Weights of a small GPT-style language model, trained from scratch on English Wikipedia.
Size: 12 layers, 3 heads of 32, MLP 576 ReLU, vocabulary 4096.
Architecture: LayerNorm before each block, biases, tied embeddings.
Training: a variant of Muon for these matrices, 8729 steps.
Each number is 128 + 24 x the weight over its row's rms, rounded and kept within 0 to 255. Layers, rows and columns count from 0. Numbers have three digits each. The size before them is the row's rms in percent of the matrix's.

# layer 7 MLP up, 576x96, rms 0.0956, rows 468-575, columns 0-95
094:117161119158127189180152130134150152088125109148167119100094117146112102128096143185116130159125121139129139113117130137139117090145152107145150123132129106083094093141117105136147103107152112147138072124099166112128149132113138110186133130097133122162136136109149176106115127099086136117
105:130077157125145142138124103164180165142092094119132147099108117117137106120126165108139119185132115135154125162151145153153119118119106120108137147097120121120109131155115085141158081107151124096135140099170100141119156118102163114155153119116148093151131119090148126141097143089100186123
101:119152138117137140103181116128132111121110129134173143153169099127103108153137121112173144093144121104133100150130100103108154128101140158082118144120119118150084121093129148175152137117083148098108120108095157117143113069113147136147136127173134128113146170174144152152078146118113139109
095:143135154145133144142107152115164125130103137110071103135119149147142139125130117118106139129096171123132133160152134143156174151134121120125081075145174108161128149143117142104103144143142135096162149129059100098140151135128135120137113106132126168139131064160139096127143088116080130099
105:148133087169150145165123129120093139134105121062156157124126133144148137107165069128116072082139178125161125099111164121107124187087130115158116124112126092148111149135135132149134118137151129153116164112110097100089137115144135120143156126094111120123127125116156132107151095133148146122
098:154112143183154132125119127094166116129108126141140152129138131147099123132169155113063130146146145145113176123127111106094132119071135110123110098110142126179089124147108177130103109098127159120143106102123132138173092135130185118119151126181123093138126118126148106113123098116126142094
094:141125124128144137141163167090152135071126155081092081132125149132150093145165103095123106077149092090121150123121125136076142157113096127129151135146159137162133138107131136157119112149128135104151129113117122166163147135106121140084133142129131095143135091124140145121142122193105147095
097:092139139187187157153116151118083109114087131131131146111164146167136094125129120128170110126109138133133154100142112101095085135135128147082106156128116149127141147109134100131141136101101106131131104156108144130139095153115107147185138109156116134118102119129125117176111132180119115181
119:074155130123129133136174103130098120105137109130131096138144076162117124151141123160172136132116090105164135143155148097152142101152165148136114102116153125091159120125106178116145162123150101125147124073128149118135130136116094070142083148155157105143155116131137133132140114118082106109
097:084148135136134140129073138095117148138142155150128119116105131158160172127150177110144129076183139099149080114122164121141166147122083129114125111119158139107135145128136129141108097162140118145160082151078126113142108167127134144127152112104114112135107119064130146092124135145117132133
085:114145155139110121139122162104140117135157129157117127122117121137110129136120147129124135134148172125118130062124167125114110109128092146143157160155147117084144137141123141123143111139144107138166158125086150127165103131124121148140091051179094120090087074116124136154165171133111150100
097:162107133107146131171135120107116149131084189112102114114161117127156122150167095149112123130166138146143066106150190091124105144187127169105118120119126125130113158113104087132125109117142116165142118107112121129124112108136159134170123123148134131106145103106144113150100172148104130155
091:135073167146136133149172118096122126155149155112127113109140104092136125114114128130137093159106145125084145143126130130115102129121129197101104116139150149142155144101137128107160110147154139148140079096114100094148128160132184089106147127165112131151119113176108153113155144080145136112
122:143146143115153121197125136174098079128160125135135100145117092135129139097176133141162149109125122113086119168122100147141144110085148120168134130066085117136149126143105099177145150122147166081129111090135122113115114109153101123142145127116122113130123130137133119124094170132150145151
101:134101159161123155188093117144135112125142093124125164163099091143153082112100174134129117119143158120139129091112134145143155119097115140120131146176104110142097149114130127145158094149130160122141125151076109098131098076147157170126139122139121102127093133091173113123106116149136110143
098:121161115136091124124149131115128122153156138122112100153144134116118105172132105061185171085110143068157139128124156132078161143114138154151070135168146125133129122139102140135125091142130123127126125109181117160120085135157146105162137139112144118119113126134114144152117126118095088111
096:114134115113132112129131099080119171137160166096194127112135141114118110126154147111126114145137129140119101155091099136107128157115163134163145144162117099128079122100101149114120105139145162125159093121145172129133091086135131147145127092165121142161117128092152175169097144126092121109
103:120116160092125109097137109073113145127117082125112139171135142124142099183123120128131118121128152137154137159108159117101148093091166121114123132102084115092134132146125139168122125132164112091153085151086149127130129103155131111155153143139084128168130114113129183121108166166151130105
103:116115140157138143089117156138095137126089103134100135099146139133152139134159123157124081087180150099109128129166144087145175127091166074136104113166132104136122153133154145118150103146080117151117127178155121108148124108104102112133098132125126125133083143098144162138127150120128158100
103:145115155108133180107137170112144156133152136104118110134113078130123125134118081119144147142085166152138110174108090133122163111124136153139125149144166098137136152121102137095138085171133165111109148099151112076141116135154099096139140120152087123127109175169129106119124150105118092135
090:164146127132165148162133134176112124122153132175177104135101172119104138110137126114150104117141128142110127123114110075103087111151136121124146125164164134130092123121077146185174116158132108114124133111113136088141120117165111175131125128121127111165115161090110129099086145120113093122
100:119097179133135081143151124139089141117145097125132136131143126157096125139123109132107092124153186084084124133145175133139155108125131124154134089126152114128110079150128153141096134145126111084101152113140095085144134138166159102104160114184122119156117163137148113095105136125135156127
103:159100087119092150128127113150155129114098110087107115119127116157138135150111146133093100163120125118110143085142158135142160123146165109096125145134140121122117123172122160104107111141116154122151148122115092153146130200104111129152143081154142126183103100119071146104152123170121156126
082:147097170139134150131134112106135096100163159101182126099089108104134106155137133054168122098141177142135084090134167114084104141127175105120144136130111118107151137152101116155133138148115130141111161111125114161113127105151139107115146117148148158133108108105110142135145112118117127174
095:106100145129135142097169108159106120078125119101166074092108157157129106177109144131166102152118156116138128135123092145131138180155158141118109152160095127160118111149116112134139156124139144149152143110084146118114085146123140123146134098126104123092125109116141102106127136190140088107
101:124149164156122163126135131099134187105167169101071144145132090109105140121117130071134090135162119145089120119115090136116112164125143153100134147103147112097074120147115142155156101142145114124146121142150142108123119104119115082147127118153106150146112109148105120137109156100126184119
099:103129132142143137135132069101125107141159107137151095115108094120110111122126129110133122076093117132109119143090147101107135152150162123100113111146108126100144139149154125144121130174116079119143146106123082095136093156167120146167145140124179163122142151102100192147122121151170123151
098:144122133150125114115152181121141116133138204160179092141148126119114088131123137127157161119093089123114058126134138110145128142098174128169124148140083121095122133124135128119125114065177146098130117131119111173137124146112130124131171094146105123135141111129112106098127138129126124113
093:146159147140117118118157108124108129139149119145135139075106131092143118137143082121115136097111130123153116124119142124113162152152112132110120104145120103178145126148161173170136098173109194146106137138087134169120131150132095083133119117088159173092140090151117126140108122144112088100
099:082084149185128118152125136174168127157087117156140136088151119089123096137132108107126081099133134136130165139116114094116142139152133116129131119079160151154117132178135133174115129154105127131134115098128081134118110134095134164138164134134161148144134097117126119153110159102115121082
096:114144141170127146160126117141120160088133148093140113121131152152137137142122148094146128139075161138125102113116087124183148184125127155109163103108103099125134100099149156140122123113113140142142144123135108150158094171130083139118082137113163063095117116159165112129132130137149101139
113:168089123119121125128135119117078167126160073157139172148081150118098144150141136110169149096098162139130126139148116083109149112147151089138163146126150106118137112104157155119142166111140115118170092118144104126116129135125087112143153102163129118137162117139084121145114107142090151104
097:127098193142129137171152136152078181144101117117159098140150119128118101099159120124116116115140165119124138119124110137166116157165135093073171083111157107145125144091083136090160151128139126158119137110126119120132078174136109127154114112104129103093122137112125132101131122117126138145
099:172112153119192116128156125134135101130123098176070144125123110167122098161152120121132117107117158163152118146162124122143140114156101129154146132136116110135148127120118157100141152116119118097141153063150108110155101101116095114143122103160056154116101168126145121129109116151127105112
090:107133121127136172097055150136152104118136131104155099126100094183141157134140113125134147097105139139141114141103155145114145139138158165135057167129147120152089133130120108149128110134128139091150163130167083157146112143105149099126117156122103137103138161120151133100109162163141107128
116:114123123106126114184106149131148128134128180072123110138106142117095133132150140111174081150128157126061102112145174150115083110114131114074114150129102096182160128132113121101126132130167121139159142138100112133107146143106132111116167127147138148185115112137117123128119160123119130113
109:155129178110123127136128081146089165100116146116156111100122092082092118113106165118143132116119136138103145129099131085091171174116135136092109101136123147121131092147147120108168099109154097104167115096144148130138107167112133140150110118152148159130137141144151146168114089090156130137
093:166132107114110131124164106120128126124108130118127083134092154126157089142128133120078145133078139131129109080123152099137122125101075149131133118158110144105132123137128181180097117157138158145143147114133115077140111104119090137155128127146114147102145138128135112179128160107171158072
094:148164114171085142131100093141136106103130123120125131124130112104161098133141133156123151105152098106120124156121132119164121121141181138132116155092135147126085127133127111166162083127129135124116157091134165163138092149130153145129145122163090118116154105148152129145105180046141124105
096:170161124103129110129109113152112126158118126105123083142117127110133112132125099102093131157159114077123116150170156158155163123139097142136091175128114135167077149136149174140154098101105141123168119131148112163124128136131156150124149103132125092086155118128128149152140161137118075091
115:108146152160117139118122127131153096115142085148093132129116090162128118135151089164112057132189127131106185153105122126115190138116126136166122104098142095121112125152129136148157112112122139118110140109145097139111113078102118139128153110118119108105120118113155153165149155173146142148
093:137099110144132141166153151114153126107121118151114171103103090151138091162149164098090138121165139115118098069117140130082140162095118128125137112138161113119109147120135120153094155140131121119134140142124100127134101165130154054120149182163147113155130161110112148105121131168106114113
112:114164142153086120139122140126133132119137164157139121079136171144082110136128149098108113113111081122095150159105136149134096137109104167152111139087149123103089172108115102114109137165121120133143121129129123138125149153178104094125165174089176153089148140131108098128144139112103144113
097:171086160161123144118104141136108120108117127098131171107124119141136121129127140120132129172108101132120112110129122088152128118116109133096121160111114109109096126174110108156125109097129110154119098144127147128130144145111102068183138155180192144142063126114155108141098161153121145135
108:156114125131116146146150086125093132128138106108154094081117097139119115115156113160171103137108155127152103168126156096126164116061125133083151092107101080112150126148125156147142141093127107135108130131125152130151115149146125121112109156150193140093104151120105113165155132158108141135
092:179136136117135119089144129106130133135174121135155140142124115126112150144129133123139100133094120099155147137136157106136169125133116105140151169100128086118136156138109136122108113107156163126126189145092097130126130112103116169142110123095175112152138087101073090146114118164105100063
097:144118126178139120167138121117157072105113127098169160121161148102105090115125163095140132121114120088120079113147140132118086147122135161088104110178128089149154147148121117127153121141121176103080152146161132160141158124097107121124118125162125121116117130091153111126123116137106167107
094:114088115155095120102137107136129121098131114119131146096135120116102159113164129150091079114171106121094093131147137104128155130118118114104107153137144122144136126111171125144113151092166162097121119113108151172160134118136119151120122137173113119170150143199110106164097173159095136137
107:104120091126127151137164113153131097090118123146127117127161154136135122130119147091148159104116147090134107137084170141097123143115176191133145149121114130097117123104135175157119126114093109136155148143109093109115081147133101125152151146160122206098116096122117130142101098137112113134
085:144153147162113162156150085106151153155124157129149131094109162151125066159129127104143164123074087143131078089120148139103140152120122147118138103125162103115110151129133116112126148122141153163122166123096127115101163155145126096124118127114161085136107129132109118090073133123133167115
095:129156142109128128151184129121163118185130128178163146104140154065095109173150140140121162125084136140089137136128142128122130138113094147146141122151102144095122144113153114128175110092107125139156091123124143074109141127146117119123113118127142127102119150122101159105114109142083121076
105:122146166131105148140146150152127134083160160096197077110160130139131083126128065130073133119111151136128161120134144123121144116113122129167172135097116123132119109147127101125105077141104169155151148134112147149143111093152113123163111128136161099105127124114128136113144117110079126120
101:144122127167116146152176106110103131125151155120118077112093135102119134108093086091091101105148159084125142127118138099120147132094170117126125139145136155131079127139127169121116132113118158101105134134137148080145129092158129084150146161137129148101161148106122153172110153174124145149
098:100143151131126154053125126128161117135158167144119155121139127141093143185119152075095143123174163129118124134104109134096125130105126119120095136124145103130146151121112132120139127175156091118133110139115107118151121121163150193160121138136092102073160106127114113127137120111083126111
109:116105120125134144140156108143077094121158135147166140135126153114094151155129104112143108084128109095154094145153182144136166083142138141092099133126120163119149145104160075108113131138146136130171113147154157096140104082148108122098135091121099172168125121112122123113107157137143106141
109:121081111110146143151090147113149137120148143150165155145096118072108128120140136147159117136122149113127126159106181097115110113164120138139119150142105120124136117128143107158165115118166118141103115064133126122091114156106142147181172078121123072143153127098097162138124121114136113155
113:110134126133109148120155149174135175137142093098167094122161147135094116131130101137155139138170139131072137113156109116072131113094136120131131133121148139089099172167140095118088112073127147134162148167142128139133124114110118087166145147129123133098129152122120123118137108173088155132
109:128140128132149159166149156127142096147155119080147152131154080122128113168133159133120121089116128111183111086128132133151148121116145138176111110121112110129175104115104094085091176134117111094131147124144150120122111110105099150126124097159085116126140135167133107155117137086176105132
116:108175125169116169166148129143147173101076121157177078137137142130085109151102078116139111131143161156104093137120115132112136094119157099119127158130134103140081129148142085140097126090137162125149184125163126117134123134123133120145101130104134112142109113113109143125125169134122125152
096:095155102145140173137159112152113080110130124147192116120132083109149157102160113120161128129104151120164149129122161070077135140126141165122097103087138118160155124135132134129146160152116126140134165122121114143133119085114134081134105137125081124111142162110112125128130113129117100079
099:136086142121122131176109100161161124108154084145126113120110129144114098094127124151107137100143164137134135124112127082136131077093121140153113160122110104146153109130154138126083140116109178126161100124089145143164097176091129119142138124119174136134180156138166099120151112137115098147
095:096146152119163110130135116135156105117111119120145145161110196143150117150133143115141142141149150095148124095130159094101149141092158127125127131098156103126093106118036121150125106126129132112103103150140160121114161181127117136160142125085142138108157132099122131185109104147131120139
099:152152149096140143131131118136148157101157148153124121088109131161128182106156102117141133145092146136121143116108117102137114162102081110118146123102112129129129175088127123153144181107166134117135159127146083126123158148126132095108156101101153145105145145150130116088167136081131064142
099:162148100160135130115115129105078092141151118118116131126127143143123072164144102144083125095124117116142128108091140101105088148116164134135096143145142099154129152132121149119166180107121141115109143174117111089095162091111107137170154105121126142134186150121125138162125119169113102144
103:149111116135100155096130118066135140107186135121185150108134124116112136129118152103146164071146113128118141132125106124091144116111128111110166165148160161093128146148121139145132134165128109144151088149112080108148143130076123109158147140117098126124171121139104156134118121072140101135
112:098133121089166134089167139126143172165159090166148138122117116121117135151164130096141147132109126125148101095125140126134135158090130121129104173141106160124091097100141131130134121103128090112152113111116133134132150123140109071115166097139164115123153092144177132164155147128076122083
101:082121148143139128107148103071144150151182102118130095119137148138138143091150111125155110132131169175087086144122141106123146168095089132122117119170134157086120118139140074162120150149129157134113116076112129097137122164119119147160133135114127116091173111127137124100120132116101147138
106:174116133143177146128108136106122145172155128139090131132068138116157123132191150101161099108133159093131127134138120183095141152140112122079150159127133138094098113130151141133118126130070069144158107123165140108154108151124135146147121125153110097115113125108094131109148112128129120129
103:119099120110138120116092135121125129164156141140110118136169108133108110149145142158089108113180095117144113118096115147160161066072136114128118120125105122127141167136101171097108161144146108132143171155133087103108156138078130122140171103145146153134148095142135171140126123090127128099
093:125113118112140127138120140118167122100117122170156123118075110110109137095154105176136124143122127137120142131154135078154154135153149151114148100153138114133133080162125110168103096132135145114153131096160158131139176146152105140152146087133094079087139117150095128142119162116083141078
110:109156104152179172142165110122107118147119163116141149135130120095108114139182088121159155128135116120170097135164138115107159138105142143144113126104113124101139124111115165114106095079142114152137092152126130132108147140125093112123129146107115189135097168128110122156125132101165064118
102:108137098151128130177170144124156186107083107122132170098147130176114101088165158159138126103124136141093109160128128094145100083094113160161067127123137132125110139098114125116124123145112134120093151100095121152128134137149105132160174134135128124135118092105117116125137139106157100127
106:089108156137092092182137119120110127154177098109122124140147110161109136119133121145121072120161079083118092111123134132100124114091129162153122144118176135187096127150138109112110111126112143113141153144104103114137124119161146125129189139120107157145163155117133114151112148110153148111
109:117152154127148115147127144141133206148153130094106121127125122127108073124138119126082103131095134136166139135115117152103147166123118165144109131098136115162119135114067150127113142134156147112153188137116163114076136141130089106162151136136154105165126142130109103099103167146120118104
107:189147160135135147156125160107137127140132070125109182158151113107166138096136117135152156104107097117127123097148151130120111091125130129150107119035151110122134087131154090127157111106145136151100142122129143131126132169098110086094138118131124128098139136140152169135107133133133107123
105:137111124167172134098140144134095120150121147142151086127103140108128135111155166157122120120153134108111114115074148130151151127147116121175149122151102112128146171143116088084079092166148108150165152183122109132126132102132103154133122101120141110126136105120182098095113112117108133081
091:140154114167115134151150175115155103200094137120151123122171115128108164137111151112111091123131106109091154136108136101145139161135123139131104135106151111161089137130156110099133097103142133122113139112148129114161155115096144137094131108134103121119117112122104144096159198062129146143
101:071141127089134137125148145119093135115107142135119129163175146090141140145121124121131146093150157100090110151143145139131118164120122123147112101131165104157131143120135175133109154115163131164178155111075115138131138115097149146119175107126111094145138103111104113128098151096073174113
095:151129175131138124109096162118121095120134175095178153108157133132114134148135137132109129086118107079099115114154131154145156167111135150158114127085139155108103147113110099116084108123102155155121122163115117115151122116147122140139138155122086112139139105119110063154105118105107193133
086:130127145126119197109135104100161121120142149152120114104098097129149105166138109126179135168136118143121119143135115133145099116147130127172102102146122094074101120174152109124147100132170099181084098155100121167151162129121113141108129134112083134141124107123110124118096153117113166121
107:103163164174113134131152125138124170113138148087154122129134124081107079121118104148146120146087156142127127162120117082095123196156110124128101132108135134156121152144111105094150152112141159102114118117127116165142125110118147125111121141083148162146119104145143129109098145172127069156
100:146117104136139177127094125166054119127119125167079117099128135134129110114148102098102123126133102156147142122130163130119132131112157121113136116122110086145071116125134139090147082105110155112136140124140118163148126179187135136130116136086148159101111174148102150110109158147129111131
110:116094138103149114111089136103158141139122107160128139114095155137117132110140138150100116137160106120127124133151096072138115134114174141116135189114135161108142136167095156107163109125120146106148124101119137103150141110085111134151187130171121172091115178111126098128102133172117119101
104:127137175128145131132112098124100135081121117166114090143134105107085119139135131194127121137123153084153126147123115091147107136162151143135127099165145142145106129146152145122110113161087108121127169095133108172158154136132135146136155093117089118103151152167135160098133122088112074132
083:114112110139145140119125101087128128125142119176137120154137137132149086151111130112108111183126147123108159091153169120133113150135118142125202157116145115126159128141096118121141081160128137099124103084119143082139135166116109149143087062130122146124142115131128106081092169110132142126
084:116136142114168157165159130102123131152143101100099156097078150131138167121129157092154127092116107110149093109130118113137136113148088132101170129095156121107108117096154076128140095130128121138131169131098107141129182187142159142151114153139127160119138146117140121139095135103155088106
103:151154139108149147109140136163110132095118109142116125115146121132094185113161121138132123068122182162138098166148116108155151114130175113096102159155148107077140144130110125162082168108158135135123099101114136142158106103086109120148132133130116130133115119126106143084110131112176103117
089:138129164140133139122171091131141170111102154148106114106148082157111106096106150140059126146160114145139139122152159087143101114108123136095125152124140145119109091159113111119127169148173120131135128168126130125152121181099165141168129134107113126083122118122140129100117155139075103145
101:100086122125139145099123120129085127136157069101158116138118133076139107154145152150105118153111106088120140147110147138150105158101141133166144113123122140168114142152135149115126110150167124124155095126150118143114121146139149109111149106126150162085162131135073184097129154123115117064
112:129134124092165121162120093176113136135109123123076123129132110103082102145163146120123122107146143090146130164113101099133127168133171103112140108155147137151123146116082109128153185122095120097145196126129143082104151126145108136148117107131118107160155139090120138151124159095138138120
091:150126139112130138136162126142135153095092106110154165140109117142119148169116115163183143128157147130159133122136062092109171129148146126140093130130106106119166141139121092146100151151110171121161146152105088111109160122134095116110116100133091078111153142155134112125093121100126101160
095:122101101128113139142098151072082116158111111113145129154143139124120138133120112156143094116165103136112165091170135087136135134100153154122112155113173133143055137110074116142138129159069126125129155164147114147132135146136077138137174128135126132121121136127104102136093127115131158155
090:134074146097148155106153133166103108117114117116147081100154166148137118189115184150122091099148106138149141081133134106149134148139116139125143146166162091101122147156119100129122141161113123103145133137121133149135128108138158145105127092121146093148133077128113114147086104176122142127
092:150087168179130140152145137109137089111122147125157100142117133091113150132138129107105115134140091124136102147160090124149114133126148129146112140097100169138122146115086089098141146108111161121185099133115139096121120161101129131155147103085155112165138178125139146151117182101107164127
086:109136135133136155133097090152137176103123089119102079156140154149129120157133128154162153113136099111123137098135102125110160148111092149099162079121182114102124162138123151120123099118131137086156106129126122140133130190124160117119161090175109127144155105116121122106118082120139171129
102:137092119187178149101148062135102078123135122107151116138144122146138111103113121134117145106093136121178097148146144168125094176078116131147124126112145147125129119170125123130146146128143177117120109162118114139149128115123129116146129127112140106079147159087189149112124129127117127107
090:155063156158128127140094098185154154153154090112159113117141125118159122116126155174129143111176166131126124148085129127131098112110101118112104143134111110129100125144091137095125120100165146135149171090105141096150103118128116112140131116125115091124119130114144141186153160148113111160
094:137083163118144131114146169162116133106120145113124124133115117135131128159107134168142123117137083149147132062146139127077118189097133101096125156093145080132139110179127136100122127132140132113104154085131121150162121132083146120136145119115121111140118108124125191185131125113106141146
102:079118145124128106123162128144143088123155124165105105136157113120122138143142127098089153148164142120139155160108139101123101084118144183144142153105152119106138119156151169115178127126155185102168154116105111099118130114134129117107154077108090143083091121099133138126134093121126126131
093:126134119121194138185133141088165169109086135100146121111135107117123104091142102138140110151145167110119114123125169146112105151096143167097120088162155082157117135145168123121122096096092131147142118112161109091145110103144158107125107103121125157145139149115150121118123162154108145133
103:123152159123113150123122134159143150120170144137100120083097138091129155140131130132149097147100118133089111112106110099119146088114117129103156134108141124103108149171118110164147137113099077094140115130175093145128172150105096145114097118131161171146167123150093163167122102103099145109
094:096130126144127129181078124147165161119139101093150117105142145108150152162141152153111136106113106122121170104128132140149134120104094152120103115127112088156095122118129124127148170136179126101158123153115119173112139158122094142169111108103076133140109141078111137164128099140105105168
100:163131106148168142167129116117094136116117176146097121091121131108142131117119145156099107105177141131128094165110161086115174136158109110085144169099123136151167132128136169121142146101097146163141131103120083141129104115137112108107163099131148147134154133099100120171119105098100124151
100:167110151105102134126138161111157125152127148128141125142114111128105093144121146081083117100142056091114164115121157175101144095090172117118116164102116132130114168111132115113114106123163116150145178133105124108122139163129140144106155132144087127156156112146125159109150117084134139112
104:150136130149119143140128104096099124129171164065134108094107141128121099081126126135137149154103121137117131126084140146086131143101116154131171148117163147160095184172154119075165142135147166145141120100139126104138126116163130148116133066105116140135155092137125120117137145127121093124
111:156137149133115158168170124116129128148105144157153132138125123166145116101131091159162110083174160148124154123132153106126122129159133150112140085096128143128146152097122129159134118160092170120153097154117109106156093065140125111131110119110146125116126102080097106128156139141086078120
106:135117115140130145091158127153151108119125184159173115150129104127090162135133120120116113071156127124140164135120128108070176132142122114140149152124102127104088131133103108127100096090143118156163125124091122120141118145111119158127143136083134179170154110144103136097090149089139133153
106:118094132115149127141117137109091105115112140143174130090080160129129136148155119104136118114139137127157144152136126087128145117113106108137098070125140158115175147175110193139153127118129117131140149120142127095137133132110143148186111116142145164131105130091120154109070127070105158137